Weights of a small GPT-style language model, trained from scratch on English Wikipedia.
Size: 18 layers, 10 heads of 64, MLP 2240 tanh GELU, vocabulary 9027.
Architecture: LayerNorm before each block, tied embeddings, capped logits.
Training: a variant of Muon for these matrices, 703M tokens, 10723 steps.
Each number is 128 + 32 x the weight over its row's rms, rounded and kept within 0 to 255. Layers, rows and columns count from 0. The size above them is the row's rms in percent of the matrix's.

# layer 12 attention query, 640x448, rms 0.0494, rows 153-214, columns 0-111
size [112 110 112 104 107 107 109 111 107 111 109 107 106 105 106 108 108 108 107 110 107 110 103 108 109 109 108 111 108 108 114 114 107 111 108 105 107 105 110 100  99 103 105 103  98  99  99 106  98 103 103 107 100 107 100 100 103 103 103 105 101  94]
[[150 164 201 157 159  99 100 162 138 132  95 110 125  69 110  55 143 132  73  73 141 154 156 161 181 187 108 164 115 121 136 146 152 128 155 100  61  87  99 143 146 109 168  79 129 143 177 139 160 123 110  83  91 177 176  94 120  70 144 109 190  92 150 117 106 145  82 167 147 157 102 151 162 104 130 100 120 161 130 129  75 128 125 156  93 154 113 111 106 133  99 141 150 130 101 110 134 124 155 123 122 161  80 138 182 126 115 173 161  94 144 118]
 [142 109 138  88 166 102 150 102 121 118 189 139 116 104 136 159 155 146 149 145  70 138 135 111 114 110 129 144 164 120 119 202  80 124 129 142 106 144 165 143 113 112 133 130 109  92 177 154  91 124 133 124 180 154 165  97 174 167 158 100 161 160 154 145 151  77 129 189 188 162 100 116  77 178 149 158 155 159 111 171  90 116  64 119 156 116 136 149  86 100 211 172 166 103  87 117 138 130  87 163  84 130  90  55 105 149 127 142 119  89 117  96]
 [107 149 135 185 142  99 122 112 161 183 102 152 143 231 150 139 188  81 125 127  89 161  95 150 154 226 100 118 144 123 130 132 167 160 114 136 114 124 163 155 145 139 145 132 110 134 102  95 202  99 113 171 112 188  91 125 111 113 111 107 108 147 131 131 101 145 164 128 162 137  90  83 103 114  99  94  44 130 165 164 123  84 114 136 121 101 181  80 142 112  86  92 190 137 113 124 115 140 136  95 133 183 104 101 133 158 191  99 103  75 112 144]
 [110 125 181 159 108 152 216  66 139 116 130 180 129 100 137 112 138 101 140 195 124  85 135 191  96 109 124 110 111 124 119  90 131 182 110 115 120  96  95 152  87 131 114  83  63 174 142 148  86 155  48 118 105  76  93 129 110 126 119 122 157  64 132 168 117 120 102 163 111  91 126  94  98 164 135 124 104 175 149 160 158 113 146 139 141 115 123  97 142  98 103  89 156 115  72 182 153 137  99 168 130 122 102 143 163 101 149 153  78 140 131 147]
 [113 105 136  99 178 124 115  58 136 151 140 104 135 107 142 122 157  82 174 118 100 136 125  80  97 113 144 145  78 141 155 144 117 110 152 128  48 106 120  63 141  70 167 122 138 143 168  92  85 127  93 187  97 108 141 115 153 171 174  99 127 196  94  95 142 141 122 160 167 153 160 164 190 111 147  28 149 126 153 127 146 134 194 129 140 125 170 131 106 114 127 128 152 120 121 150 125 120 127 157 157  96 204  97  77 142  97 164 116 142 105 121]
 [125 109 135  82 102 134 127 136 129 141 177  69 144 114 135 132  90 117 155 126 132 190 136 101 190  94 149 140  81 151 135  82 112 112 111 133 129 124 133 133  85  87 185  98 144  97 137 155 123 165 149 127 163 114 188 141 108 128 134 110 168 174 118 107 183 105 129 112  95  90 142 108  41 206 159 106 134 115 160 206 153  93  73 131 164 128 141 134 164 138 104 162 119 138  95 183 120 152 129 123 148  82 127  68  96 173  92 141 141 116 111 134]
 [156  97 115 125  82  85  98 155 140  89 130 119 125  98 137 143  79 114 129 106  99 150 163 199 120 133 148 146 178 126 148 154 128 149  71 140 100  76 144  71 127 107 202 158  96 135 154 136  84 173 153 186 145  82 132 120 108 144 172 128 153 142 138 186 152 135 140 106 128 114 150 122 134 132 155 121  90 156 150 130 129 137 132 121  99 156  88 160 161  64 190 124  79 116  90 139 111 143 165  88 131 136  82  67  96 222  50 137 137 140 129  89]
 [116  85 132  87 156  81  97  85 123  97  94  71 120 136 109 146 144 101 113  87 192 139  98 111 149 143 142 145 163 119 184  70 100 153  58  72 122 116 109 146  91 134 172 152 190 120 191 111 164 114 104  90 126 125 149  78 132  90 154 150 126 121 134 172 143 149 111  91 127 205 116 143 104 106 155 194 127 150 121 131 130 150 108 167 165  74  99 140 122  94 148 129 128 139 139 113 138  95 110 137 120 151 125 135 107 170 145 103 148 109 134 111]
 [190 182 155 145 113 120 131 126 153  59 118 143 185 115 120 111 139 138 115 117 129 165 108 111 186 103 133  71  93 132 135 213  97 154 172 158 123 156 139 143 138 128  74 191  50  95 119 141 137 174 157 139 149 113 101  86  89 161 168 107 110 167 123 178  90 118  66 112 131 132 138 165 137 151 113 100 185 136 164 121 116 113 129  21 150 136 138 128 128 130 156  55 111  93 149  97 126 178 182 139 154 101  72 160 108 147 127 134 115 141 116 132]
 [140  71 167 152 122 128 183 166  60 120  79 135  85 169  85 157 117 167 110 121 157  91  80 143  77 140 181 109 129 146 102  53 133 161  68 111 160 114  47 164 127 125 116 155 140 140 109  97 105  58 119 127 124 153 151 128  36 123 175 109 177 150 124 145 147 141 154 146 191 156 147 130 165 176 145 151 112 159 153  80 206 105 126 142 122 127  79  90 127 119 133  89 129 137 168  70 119  81 153 139 139  68 119 125  88 157 127 169  98 111 139  76]
 [120 167 126 131 157 118 163 151 147 130 137 124 137 146 128 103 114 138 127 184 156 116 146 163  52 125 101 141 146 197  96  86 135 159 125 112 160 142  89 124  87 116 116 132 137 143 147 200 134 120 199 143  80  57  98  72 197  97 104  99 106 160 136 119 120 169 100  93 119  59 158 163  79 138 120 123 163 140 166 177 138 133 118 124 124 104 169 112  98 123  86 144 144 147 131 165  60 100 132 132 171 116 121 115 163 121  82 113 148  93 142 115]
 [135 121  51  69 131 154 154 143  82 146 115 205 130 181  46 129 118 147 151 192  91 125 132 100 108 156 147  81 115 103 145 138 132 110 138 152  95 119 151 105 147 104  89 119 148 118 127 127 104  88 158 166 121 138 142  92 162 163 137 149 162  50 109 122  99 117 111 149  92 129 155  81 144  94 167 104 101  91 147 120 116 133 124  62 166 165 112 110 106 104 186 127  96 139  64 177 115 164 112 124 197  82 116 110 138  72 174 196  62  98  44 103]
 [118 112 109  85 144 166  97  44 143 135 122 193  74 105 128 100 118 141  97  96 179 101 124 167 119 128 106 114 141  86 152 157 101 147 120  31 159 166  97 123 104 190 141 114 116 142  74 135 145 164 152 120 128 137 136 130 133 113 126 120 130 118 134 139 168  99 146 123  95 139 103 108 123 136 107  65 141 122 101 169 128 145 139  82 113 151 140 146 116 148  82 137 113 125 200 213 125 117 201 120 147 135 111 126  68 114 140 170  68 140 163 191]
 [ 97 139 103 152 103 147 122 142 188 147 104 123 102 167 211  95 115 112 175 167 187 186 176 128 111 185 139  89  87 126 137 109 156 140 141  76 137  78 190  83 149 115 103 167  92 125 120 169  95  93 198 126 159 146 122  75 128  88 199 157 113 126  44 106 128 171 117 134 126 142 152 153 100 151 139 174 215 151 112 107 183 105 139 128 105 133  91 133 153  82 160 104 188 121 121 192 137 149 139 146 145 119 138  97 139 174 166 131  85  72 127 102]
 [107 166  77  77  91 106  42 175 111 124 123 108 102 100 112 101 112 112 121  78  97 123 165 137 176 151 112 154 133 158 149  91 144 186 111 103 137 192 104 120  76 133 152 108 138  80  86 122 101 121 105 154 130  95 105 177  95 147 135  88 120 131 173 125 153 153 100 108 134 124 157 114 111 117 147 152 131 155 155 211 109 133  82  72 113 182  89 121 173 154 139 132 140 113 178 116 119  75 139 107 159 182 116  78 150 120 101 148  81  96 159 161]
 [109 123 108  44 118 136 133 113  81 121 120 133 156 145  92 155 163 144 128 120 149  64  86 155 119 131  98 119 119 118 103 125 161 132 110 176 176 131 106  88  93 107 181  54 121 187 132 135 106 153 175 106  69 142 127 118 116 137 147  95 136 132 125 165 101 121 122  79 102  82 138 148 164 160 132 117 102 120 146 111 100 153 123 138 184 177  99 113 105 110 183 130 181  92 153 128 114 157 131 127 138  99 112 136 106 153 129 118 129  92 194 160]
 [ 97 128 135 125 107 120 140  91 116 107 181 105  94 116 164 127 138 109  82  60  56  69  55 179 171 113 116 203 108 137 109 150 174 156 154 131  85 111 160  76 176  88  72 141 174 115 145 128 132 101 130 108 139  74 114 101 120 133 174 120 129 134 134  87 156 125 129 160 155  76 101 168 110 114 170 138 152 118 152  90 104  83 123 146 175 138 140 121 129  98 122 119 128  96 148 151  78 163 127 126 102 129  99 102  88  63 104 150  99 165 129 160]
 [130 132 127 209 146 155 127 107  87  81 173 169 148 141 137  88 107 106 125 130 166  97 145 175 128 100 109 104 139 114 144 136 120 151 151 125 156 117 128 115 112 119 180 153 172 146 119 131 123 127 101  93 192 119  89 144  97  56  90 154 131 168 108 124 110 147 137 109 127 148 130  90 101  90  81  92 157 145 163 125 100 131  85 141 114 161 133 137  80  95 106 114 184  86 120  83 174 146 129 101 110 108 107 167 140 122 134 156 129 104 130 130]
 [135 135 145 136 108 147 115 118 118 133  97 117  81 133 141 145 117 139 145  65 132 129  73  55 129 183 114  94 162  49 136 159 125 147 118 126  90 137 132 149 144  85 111 161  86 155 118 147 156  78 158  83 133  96 168 102  91 199  87 190 128 118 147 114  77  80 135 175 145  88 192 102 152 114 184  90 145 143 142 132 102 150 166 127  73 129  89 153  81 114 131 134  60 141 167 154  86  66  59 111  97 123 100 133 107 113  95 149  95 155 120 139]
 [104  42 138  58 111 107 100 123 127 154 140 161 127 161 140  93 181  79  98 137 144 143 101 108 159  97  88  86 132 100 154 141 148 143 136 137  68  77 191 105 145 118 110  81 143 135 156 142 148 138 152 135 142 100  86  79 111 176 186 148 151  92 143 135 151 189 159 151 125 109 152 160 115 137 162 182 130 109 140 144 164 161 135 171 154 181  57 178 178  78 184 154 120 120 118 183 183  59  82 156 193 102 146 110 152  59 176 182 129  86 111 125]
 [127 131 169 132 178 129 162  86  66 159 160 168 123 174  87 209  80 116 112 201 142 143 166 178 120  77 125 106 101  90 150 134 106 197 132 108 134 150 153 107 172 129 149 107 175  72 119 141  89 188  29 122 152 141 173 128 122 160 105 120 150 191  87 127 127 103 152 121 118 136  68  99 118  79 153  80 138 225 127 151 142 211  93 139 138 119 125 101 123 128 167 129 166 103  91 190  95 145 192 117 137 138 116 117 120 134 182 170 116 150 104 119]
 [171 128 143 156 119 115 106 100 139 144 120 121 119 117 161 163  72  99 136  74 144 155 161 115 155 138 125  91 131 151  75  98  91 134 181 132 134 141 159  65  84 161 155 147  93 125 161 109 154 113  49 119 111 162 128 153 103 144  98 113 117 185  70 147 105 123  89 125 131  93 122 137 119 166 126 190 130 168  84 106 125  94 106 160 110 152 123  96 129  48 147 176 126  68 140 108  96 127  95 192  87  99 120 110  80 143 154 127 112 115 121 142]
 [ 76 151 120  95 136  69 119 162 135 132  70 105 189 127 125 154  30 147 144  97  99 156 134 110 144 108 136 162 154 108 110 137  92  83 110 131 116 108 128 169 158 119 163 163 140  96 113  97 147 146 183 113 106 179 161 142 130 109 148 152 140 128 128 117 160 148 119 125 141 106 105  98  74 164 176 115 204 172 121 147 151 127 170 108 105  89 114 153 123 161  54 171 126 100  71 176 159 112 114 112 155  95 144 149 112 142 128 211 149 119 102 142]
 [158  32 117 130  73 103 172 170 126 128  95  75 154 111 206 101  93 152 163 154 165 110 111 107 147  58 116 163 148 102 142 146 133 155 110 115 121 130 151 149 105 166 120 117 105 152 114 122 129 134 134 120 112 154 159 101  97  99  90  97 168 137 167  77 132 165 139 177 135 117 103 107 158  65 128  99 147 104 165 125 147 170  94  88 170 138 150 104 168 159 177 113 196 164 137 130 125 158 142 109 126 151 122 145 120 153 110 123 134  92 131  92]
 [137  86  87 176 115 147 129 132 123  92 102 142 139 106 115 126  86 125  95 181 139 112 105 162 133 146 215 100 201  99 116  43 121 120 126  80 127 149 127  64 177 136 115  93  88 163 129 138 146 121  69 147 137  86 164 106 132 167 125 124 121 129 122 149 141 110 108 174 134 126  91 181 122 137 128 130  45 112 156 104 101 115 125 159  77 147 138  96 128 175 151  95 113 106 117 135 121  76 135 102 130 174 110 105 142  92 159 171 152 140 144 116]
 [154  87 102 182 137 105 146 136  89 160 159  99 152  61 155  98 142  84  92 106 150 132 119 153 150 111 137  88 116 124 168  72 104 162 158 117 122 118 110 152 165 184 129 170 173 154 110 146 135 156 119 124 109 202 111 131 101 131  79 136  78  97 210  77 135 130  88 128 107 164  99 115 162  93 157 128 149 142 188 196 137 136 138 131 108  99 150 111 149  76 156 149 134 121 168 149 121 176 129  95  89 140 105  98 120 147  94 146 114 160 120 155]
 [139 126 134 114 148 133 151 144 123  58 174 129 140 193 119 108 113 186 136 110 171 148 126 118 105 144 105 156  97 176 140 145 184 123 158 152 103 164 107 110 147 141 137 109 106 132 153 170 167 143 119 105  87  65 137 142 153 164 151 127 130 134 108 120 110 171 122 135 130 102 124 141 182 133  76 143 143 159 119 117  94 111 122 144 151  95 147  44 142 158 119  72 137 123 161  94 190 124 161 131  89 167  95 140 152  88 128 103 122 114  78 155]
 [107 119 121 118  76 121 140 151 179  90  96 102 103 148 108 102  59 155 128  64 163 133 103 135 178 142 132 108 104 105  93 107 143 156 138 168 105 134 115 145 138 144  67 127 160 142 112 157 160 181 119 147 110  96  98 138 150 132 147 136 120  95 107 159 139  80 121 142 109 113 123 172  86 149 127 166  68 141 156 131 109 124 102 140 127 130 109  86  81 115 140 139 131 146 161 125 143 141 119 128  97  86 119 197 124 100 101 152 134 121 105 164]
 [207 134 164 103 133 111  81 138 129 136 114 188 134 176 138 131 108 161 107  89 120 115 105 167 105 113 104 147 140 161 136 179 135  86 127 136  85 164 175  82 138  58  94 172 118 115 155 115  87  85 140  86 116  90 132 103 154 115  82  96 138 165 238  94 126 162  85 116 107 145 114 118 115 160 120 115 137  61  80 104  92 118 112  77 129 153 112 136 115 156 106 105  70  81 148 125 146 164 134  83 193 122 130 161 123 102 175 180 116 172 100 106]
 [122 132 160 123 112 106 133  95 144  87  88 118 129 142 143 119 160 133 168 170  88 140 147 130 103 149 113 181  94 193 164 120 128 202 146  62 109 127 145  76 139  55 105 117 168  86  91 109  82  98  83 121 135 173  52 123  92 120 148 131 111 143 141 108 116 129 178 156 133  50 168 150 121 112 161 128 113 180 148  75 169 119 148 130  95 142 140  74 147  88 160  67 111 103 114 112 148 113 146 126 136 110  79 113 149 155 135  61  97 107  78  99]
 [106 134 107 136 141 139  70 188 129 122 133  90  62 170 153 121 149 106  99 130 178 178 125 126 134 128 123  97 111 107 141 168 139  79 111 126 166 136 131 129  87 178 127 157 119 132 122 197 119 136 139 185 100 171 151 114 130 153 104 153 143 115 120 150 115 124 148  81 173 126  96  85  90 180 131 121 129  93  68 185 123 138 139  88 126 122 205 104  92 119 130 108 167  82 165 113  78 157 108 172  92 134 132 143 161  91 149  90 143 141 162 168]
 [119 154  92 124 124 137 154 116 191 110 119  80  90 141 110 116 150 100 104 145 129 142 139 145 160  69 120 122 160  95  91 123 150 150 186 138 161 123 113 127  92 196  88  81  92 158 130 191  61 133 118 122 143 114 128 144 161 120 137 118 148 173 107 107 127 137 109 163 137 112 130 124  99 154  91 108 122 138 111 122 100 144 172  82 149 143 133 122 135 133 159 204  90 156 127  31  96 106 175 119 149 186 101  97 139 131 149 129  83 115 139 133]
 [104  98 114 152 118 198 181 114  89 166 108 144 150 130 138  56 134 169 135 139 208 131  81  99 131 166 127  84 148  53 117 159  88  72 103 134 107 103 112 130 113  73 136 137  99  66 134 115 101 157  90 117 146 146 165 146 180  89 170  52 145 137 125 137 153 115 158  91 111 203 118 122 112 110 139 114  98  97 120 129 129 103 180  94 118 127  67 185 171 108 183 179 178 131 100 117 194 157  88 144 136 128 132 125 140 130 138 106 124 125 135 166]
 [ 62 213 117 167 125 170 135 200 125 127 145 177 146 175 130  97 127 159 115  94 152  97 121 106 147 115 112 152 130 117 220 168 195  96  93 118 168 116 118  96 136 151 120 117 158 160 117  53 115 173 151 117 120 129  97 133 110 118  99 119  90 132 113 101  58 104  79  95 106 148 109 118 110  97 189 136 127 201 129 118 190  99  70 146 146  87 113 117 122 114 117  81  83 161 127 175 114 142  77 104 134 139 157  81  91  81 148  94 105 131 169 109]
 [140 183  83 149  35  63 153 129 144 151  73 126 171 113 119 128 176 117 116 142 130 177  98  70 130 126 126  94 152 153 208  98 148 157 142 109 117 128 227 170 123 107 124 147 166 161 162 100 160 165 146  91 175 107 175 126 153  71 109 165 100  93  93 117  98 136 102 125 155 129 100 143 144 146  94 122 189 169 117 126 149 170 121 176 156  80  94 138 152 164 132 154 122 129 114  67  62 149 128 127 116 185 146  59 155 117  81 101 118 152  92  99]
 [126 128  94 179 112 100 102 120 100 177 143 126 117 132 143 101 122 165 124 101 133  83 154 107 100 109 123 150  89 169  59  53 113 103 173 136 217  53 153 188 106 159 177 151 151  90 132 106 151 175  89 156 132 106 122 156 149 115 108 126 127 197 197  67 169 126 156 107 155 148 164  93 126 165 152 135  98 129  87 149 132 131 114 150 173 106 150 175 105 133 162 108  83 157 146 109  86 113 103 177 140 106 169 110 139 156 129  77 109 143 128 136]
 [166 102 101 126 153 127 102 137 151 126 185  97 132 108 139  84 116 197 114 126 161 134  99 207 119  46  87  68  81 186 130 150 150 175 146  70 136 115  75  87 154 143 141 130 151 134 110 128 123 130 173 124 175 105 129 143 156 120 160 155 185 176 117 136 125 161 122  97  90  95 118 129 147 187  92 181 147 190 152 107 119 131 127 179 148  98 133  72  75 122  92 145 173 124 148 156 126  92  53 131 110 133 140 182  78 178 105 133 101 132 179 164]
 [116 104 109 141 196 109 155 154 133 131 207 149 145 207 103 161 124 126  60 160 176  50 141 105 111 146 132 120 103  94  55 164 154  98 151 158  49  68 136 137 104 185 157 101  61 140  80 150 150 148 138  83 190 112 146 157 161 170 135 179 140 129 187 166 151 154 131 102 144 133  99 120 146 119 133 143 137 162  92  75 145 107 162 124 132 113 124  89 125 105 109 219 148 131 169 164 137  90 164 109 164 168 199 159  84  94  51 105 127 100 113  86]
 [ 96 166  86 137  91 138 109 158 138 115 118  81  92 101 104 135  72 111 145 186 160 130 158 125 112  73 152 136 108  81 191 100 121  62 103 120  41 151 146 159 132 129 140 145 166 152 110  99 138  94 106  69 114 139 136  57 125 175  83  90 107  94  77 149 118 143 122 135 132 148 170 189 124 144  85 117 109 152 162 157 159 127 124  99 149 146 140 151 114 115 122 158 135  80 142 153 130 142 159 134 145 111 126 163 121 212 151 127 121  85 159 137]
 [ 76 127 143 111 136 102  90 134  82 106 166 148 145 106 159 141 117 135 135 151 126 188 134 107  78 118 135 136 114 140 114 130 156 105 235  96 164 121 118  78  92 107 169 118 121 143 128 106 131 100 168 134 110  56 178 136 165  95 154 156 135 163  93 157 116 172 135 113 118  84  87 148 132 138 162 108  65 137  90 137 193 152 204  95 120  84 134 143 181 130 176 132  74 134 140 117 158 133  95 136  92 127 139  93 125 148 152 196 180 110 133 176]
 [123 142 155 201 184  78 101 166 134 161 206 133 105 129 131 143  78 161 126 166 221 154 117 132 135 112  89 166 142  73 157 130  72 167 167  81 120 119 114 189 120 110 156 127  90  89  93 150 118 149 146 127 123 158  65 143 119 136 119 177  87 151 102 140 110 119 157 138 158 187 117 116 106 123 143 157  84  84 173 128 105  96 178 120 146 158 110  89 138 164 112 146 116 114 125  91  81 147 143 147 116 120  72 159  78  85 124 127 156 165 124 164]
 [121 105 109 154 170 110  70 144  86 161 198  95 137 111 161  84 179 110 138 132 134  74 156 166 141 142  99 127 120 142 114 125 148 148 162 166 105 160 111 156 157 179 116 106 124 182  95 120 156  81 124 142  68 160 135 100 124  78 139 130 118 169 141 186 168 128 103  49 136 134 160 101  55 195 188 128 114  86 105  96 125 157 150 128 137 135  93  99  88 173 134 179 109 137 159 124 122 127 109 131 141 115 146 126 143 117 160 113 203 157  94 104]
 [130 151 155 125 141 163  97 133 117 155 137 100 169  83 183 103 109 128 150 138 153 154 173 157 107 130 118 125 129 169 151  87 109 132 148 128 156 140 124 137 121 180 108  72 132 163 203 164 158  57 118 136 175 171 130 137 132 133 141 128 135 110 125 109 166 112 105 133  95 130 102 136 139 100 162 121 140 170 103  64  76 104  77 149 140 106 147 118 170 158 115 112 148 133 142 101  85 144 135 107  73 131 102 139  98 207 192 111  95 119 137 118]
 [146 131  53  70 165 175 101 150 138  76 120  92  84 196 171 115  95  89 143 138 141 161 164 168 109 150 138 117 191 112 183  97 128  90 101 133 126 111 137 179  75 148 143 181 183 147  85 135 127 118 149  97 101 133  79 122  98 138 134 106 146  89 114 146 143 144 117 134  77 107 132  97 145 135 141 161  77 116 177 141  91  81 135 106 179 115 140 176 118 152 105 165 194 126 134 124 132 166 108 126  61 130 134 112 120 127 194  54 134 122 139  50]
 [134 160 125 170 158 137 116  95 120 169 169 125 172  94 102 155 107 141 161  79 118 112 123  81 128 181 123 136 108 116 127  68 163 109  87 126 102 177 112 149  95 167 163 123 190 186 138 151  94  84 121 128 126 101 123 138  97 107 132 148 110 139 114 120 125 118 130  96 158 158 143 162  85 134 108 100 177 173 170  93 110 115 122  71 184 143 138  59 149 105 176  84 177 142 156 145  70 130 141 137 148 152 167  66 161 177 101  85 109 142 132 178]
 [ 43 131 133 110 165 152 140 121 191 114 117 120 139 170 101 169 115 155 127 183 103 210  72 149 105  75 157  99 129 124 128 116  83 220  97 126 107 145 116  95 134 109  81  78 111 110 160 150 171 132 103 138 100 123 189 172 164 169  74  78 118 123  91 108 185  87 110 121 104 144 107 159 117 119 121 111 122 123 151 146 106 156 156 101  87 108  92  75 115  83 162 155 148 102 174 196 119 150  74 139 100 145 174 111 171 124 105 144  94  90 140  93]
 [111 115 121 129  58 151 174  95 104 106  69  83 161 153 138 155 119 120  98  66  92 159 133 170 143  81 125 172 101 131 116 165 109 133 149  74 107 158 100 142  82 155 126 125 149 121 135 104  89 187 128 142 162  94 134 100 109 138  78 151  39  91 131 116 126 152 122 103 137 133 155 145  98 140  58 112  86 140  78 150 135 128 130 131 121 117 144 170 116 190 115  80  90 112 134 139 109 115 105 138  95 131  80 215 163 150 177  99 131 131 125 191]
 [116 130 185 117 136  89 125 119 142 155 145 177 137 147  64 133 115 169 146 162 131  90 126  83 164 103 136 118 149 121 128 189  94  41 163 203 119 107 153 112  88 144 104 152  92 104 107 142  72 161 155 120 168 160 160 156 101  70 159 129 168 161 126 132 105 100 143  64 161 120 167 151  94 128  93 138 132 119 156 137  96 184 150 159 137 165 118 192  98  71 149 164 100  89 136 142 204 114 117 117 129 115  80 116  48 145 110 127  88  91  98 101]
 [104 101 172 118 113  89 145  95 112 106 159  91 144 141  92 149 125 119 152 210 116 105 173 157 152  88 172 121 150 109 147 138 122 124  81 116 131 157  97 129  97 105  89 142 162 108 146 107 103 138 117 171 118 155 135  85 158 159 125 119 146 129 159 178 186 137 201 178 163 129  57 161 133 147 162 132 193  95 167 160  90 100 165  81 167 148 118  86 119 131  90  93 144 169 105 120  75 171  75 144 166 175 116 170 182 138  91 126 126 137 184 104]
 [ 27 173 100 150  88 156  71 120 140 153 100  97 139  76 136 122  93 191 105 145 124 126 120  92 145 175 177  96 118 100 219 143 130 130 117  94 154 146 121  87 132 187 133 163 144 183 135 116 151 161 151 138 139  55 127 125 105 173  54 119 127 110 160  97 107 197 128 171 111 127 151 142 151  88 202 121 115 120 112 156 122 129  91 150  99 209 131 134 102 122 147 194  83 182 117  89 137  78 156 107 129 116 115  76 181  86 127 153  90  98 135 148]
 [106 191 135 129 135 108 145 136 167 138 151 131  80 110 164 131 120  75 124 152 149 131 187 145 128 134  81 152 106 106 110 118 158 136 111 181 155  81 110 116  63 102 136  99  84 165 156 149 121 104  84  90 132  95 143  89 108 155 141 117 131 132 130 119 162 105  95 160  59  69 158 103 164 154  62  98 123 112 152 135 104  92 137 106 103 105 139  85 139 169 163 161 191 100 138 101 143 100 177  93  63 134 147 154 151 127  86 117 156 142 147 152]
 [ 77 149  75 144 143 123 132 109  69 190  25  75 146 107 128 114 119 111 109 162 173 175 147 158 188 130  67 121 179 201  83 156  96 102 129 117 150 129 150 106 163 111 147 126 111 117 166 143 154 130 123 110 119 135 114 102 115 115 157 191 162  99  89 128 153 156 168 149 140 149 112 184 131 152 156 128 118  88 100 138 156 205 150  88 159 130 201 119  97 131 156 105 136 111 104 126 146 164 138 134 153 172 159 105 116  88 109 167 149 111 117  77]
 [158  81  60 147 141  88 132  53 166 186 164  92 120 104 164  43 157 123 171 181 122 163 138  91 121  97 175 150 104  90  60  91 105 172 138 116 167 150 139  77 119 171  78 119 137 104  96 126 106 104 140 185 128 188  82 133 154  71 103  85 153 123 110 172 120 103 118 131 111 100  99 105 114 143 140 122 115 136 166 120 104 136 161  90  90  93  90 134  69 175  91 120  84 158 157 116 121 184 165  95 124 116 130 133 119 110 116 177 103 138 126 163]
 [109 141 114 128  88 117 126 128 169 140 112  76 123 134 127 202 171 121 140  91 112 158  87  87 123 185 101 149 147 130 139  71 155 197 154 126 138 176 187 163 177 163 106 107 140  88 153 122 126 180 150 137 155 195 115 121  63 122 160 178 106  66 132 135 129 143  82 153 178  86 123 150 184 139 151 135 190  82 179 117 171 148 146 103 105 175  83 174  96 124 144  99 129 134  72 117 110 120 182 140 124  65 211  74 133 196 104 122  89  97 149  80]
 [148 156 122  89  92 144 154 137 128 136 101 116 173 114 139 106  92 157 153  98 117 109 132 122 108 101 103 149 141 181 113 177 125 121  96 141 140  74  93 192 134 108  72 166  95 144 176 159 190 157 145 121 127 159 101 149 192 127 138 110 156 148 127 175 148 111 142 118  99 129 145 142 184  99  99 167 113 112 196  92  71 149  87  81  96 146 145 123 155 130 113 108  54 126 133  71 131 100 187  57 139  92 121  96 180 133 101 125 145 123 111 116]
 [153  94 164 156 115 152 188  92 153 122 120 104 109 133 124 112 114 121 149 163 167 156 145 140 202 149 122 115 157 147 120 107 166  79 136  95 150 147 175 135 122 107 139  86 117 133 112 148 133  86 108 114 105 112 163 209 131 133 193  98  95  91 117 103 163  82 117 116  73 149 106 127 143 119  96 109  71  90 147  90 167 160  74 104 100  92 116  71 167 139 122 124 143 119 123 139 132  72  95 163  97 144 153 145  96 103  48 111 176 118  67 170]
 [121 140  91 158 175 114 128 218 114 115 139 141 118  54  79 121 154 110 131  70 131 147 137 123  83 192 100 129 130 136 115 141 159 154 156 135 114 176  90 183  72 103 137 144  63 140 125 110 149 103 201 139 147  92 114 105 173 100  96  88 129 123 110  65 156 105 161 182 149 132 141  92 134 151  82 101 108  81 148 135 140  99  94 145  91 189  81 104 186 141 146 155 200 132  96  74 144 137 127  73 138 139 147 133 118 112 191 134 123  65  68 119]
 [138 153 153 151 119 138 216 163 121 129 171 146 133  68 101 142  93 152 120  87 144 183  91 174 100 108 106  77 151 170 121  89 158  92 141 123 108  89 141  66  69 138  78 146 201 145 168  98  95 147 119 157  91 137 106 108 124 170 102 158 160 161 120 133 118 107  73 162 120 139 120 124  91 187 113 136 140 116 167 165 115 109  70 167 160 118 114 125 102 154 133 132 139 139 118 143 159 151 137  62 124 117 133 168 148 163 130 163 112 149 156 179]
 [150 147 210 118 115  98 175  64 132 143  62  99  78 119 178 145 148 120 155 165 106 142 149 130 121 107  93  50 175  97 114 123 107 153  89 118  86 176 154 135  80 101 147  98  58 121 122 192  76 101 142 117 150 155 107 155 124 124 143  95 127 157 143 109 162 105 130  88 113 137 135 204 113 127  83 121 142 102 180 151 125 126 117  89 126 140 164 170 126 151 161  98 126 137 100  95 152 150 117 154 111 134  81  76  73 124 155 107 118 127  88 147]
 [ 98 151 139 102 170 144 140 157  97 143  77 124 105 109 107 121 110 128 163 101 120 113 120  49  57 178 134 153 142  71  87 166  79 147 121 174  99 101 140 128 130 110 132 134 106 113 121 146 102 151 174 168 111 148  89 136  75 146 186 130 111 104 192 142 116  83 142 191 144 160 170 106 152 111  90 123 107 117 164 109 138 141 116  82 188 162 145  93 149 107 158 129 118  89 102  90 108 199  79 117 131 135 156  75 138 207  99 116 110 105 103  80]
 [144 119 104 123 103 105  95  94  90 121 121  94 145  87 111 124 131  86 166 184 136 156 134  81  49 176  85 162 169 106  84 132 139 103 162 128 137  66 107  76 196 140 150 141 168 168 150 172 124  82 200 150 133  45  87 109 161 130 156 138  91 130 127  82 116 154  90 104 170 117  75 150 124  95  93 154  89 118 147 139 126 120 139 109  90 136  98 126 125  70 103 187 118 173 123 118 171  98  75  86  90 170  97  97 217 194 156 156  77 107 131 132]
 [142 113 153  83  36 138 167 138 119 159  43 155  83 144  95 118 133 177 111 158 106 138 171 163 172 147 132 151 141 105 130  96 108 147 133 127 115 145 114 197  99 113 156 145 130 129 162 158 178 108 132 130 122 140 107  84 165 118 213  46 157 104 120 147 129  96 151 140 113  96 145 117 188 143 137 118  81  97  86  93  79 113 220 173 105 135 145 156 138  96 169 119 117 105  93 134  60 137 109 174 109 172 155 122  79 166 105 120 101 145 149 113]]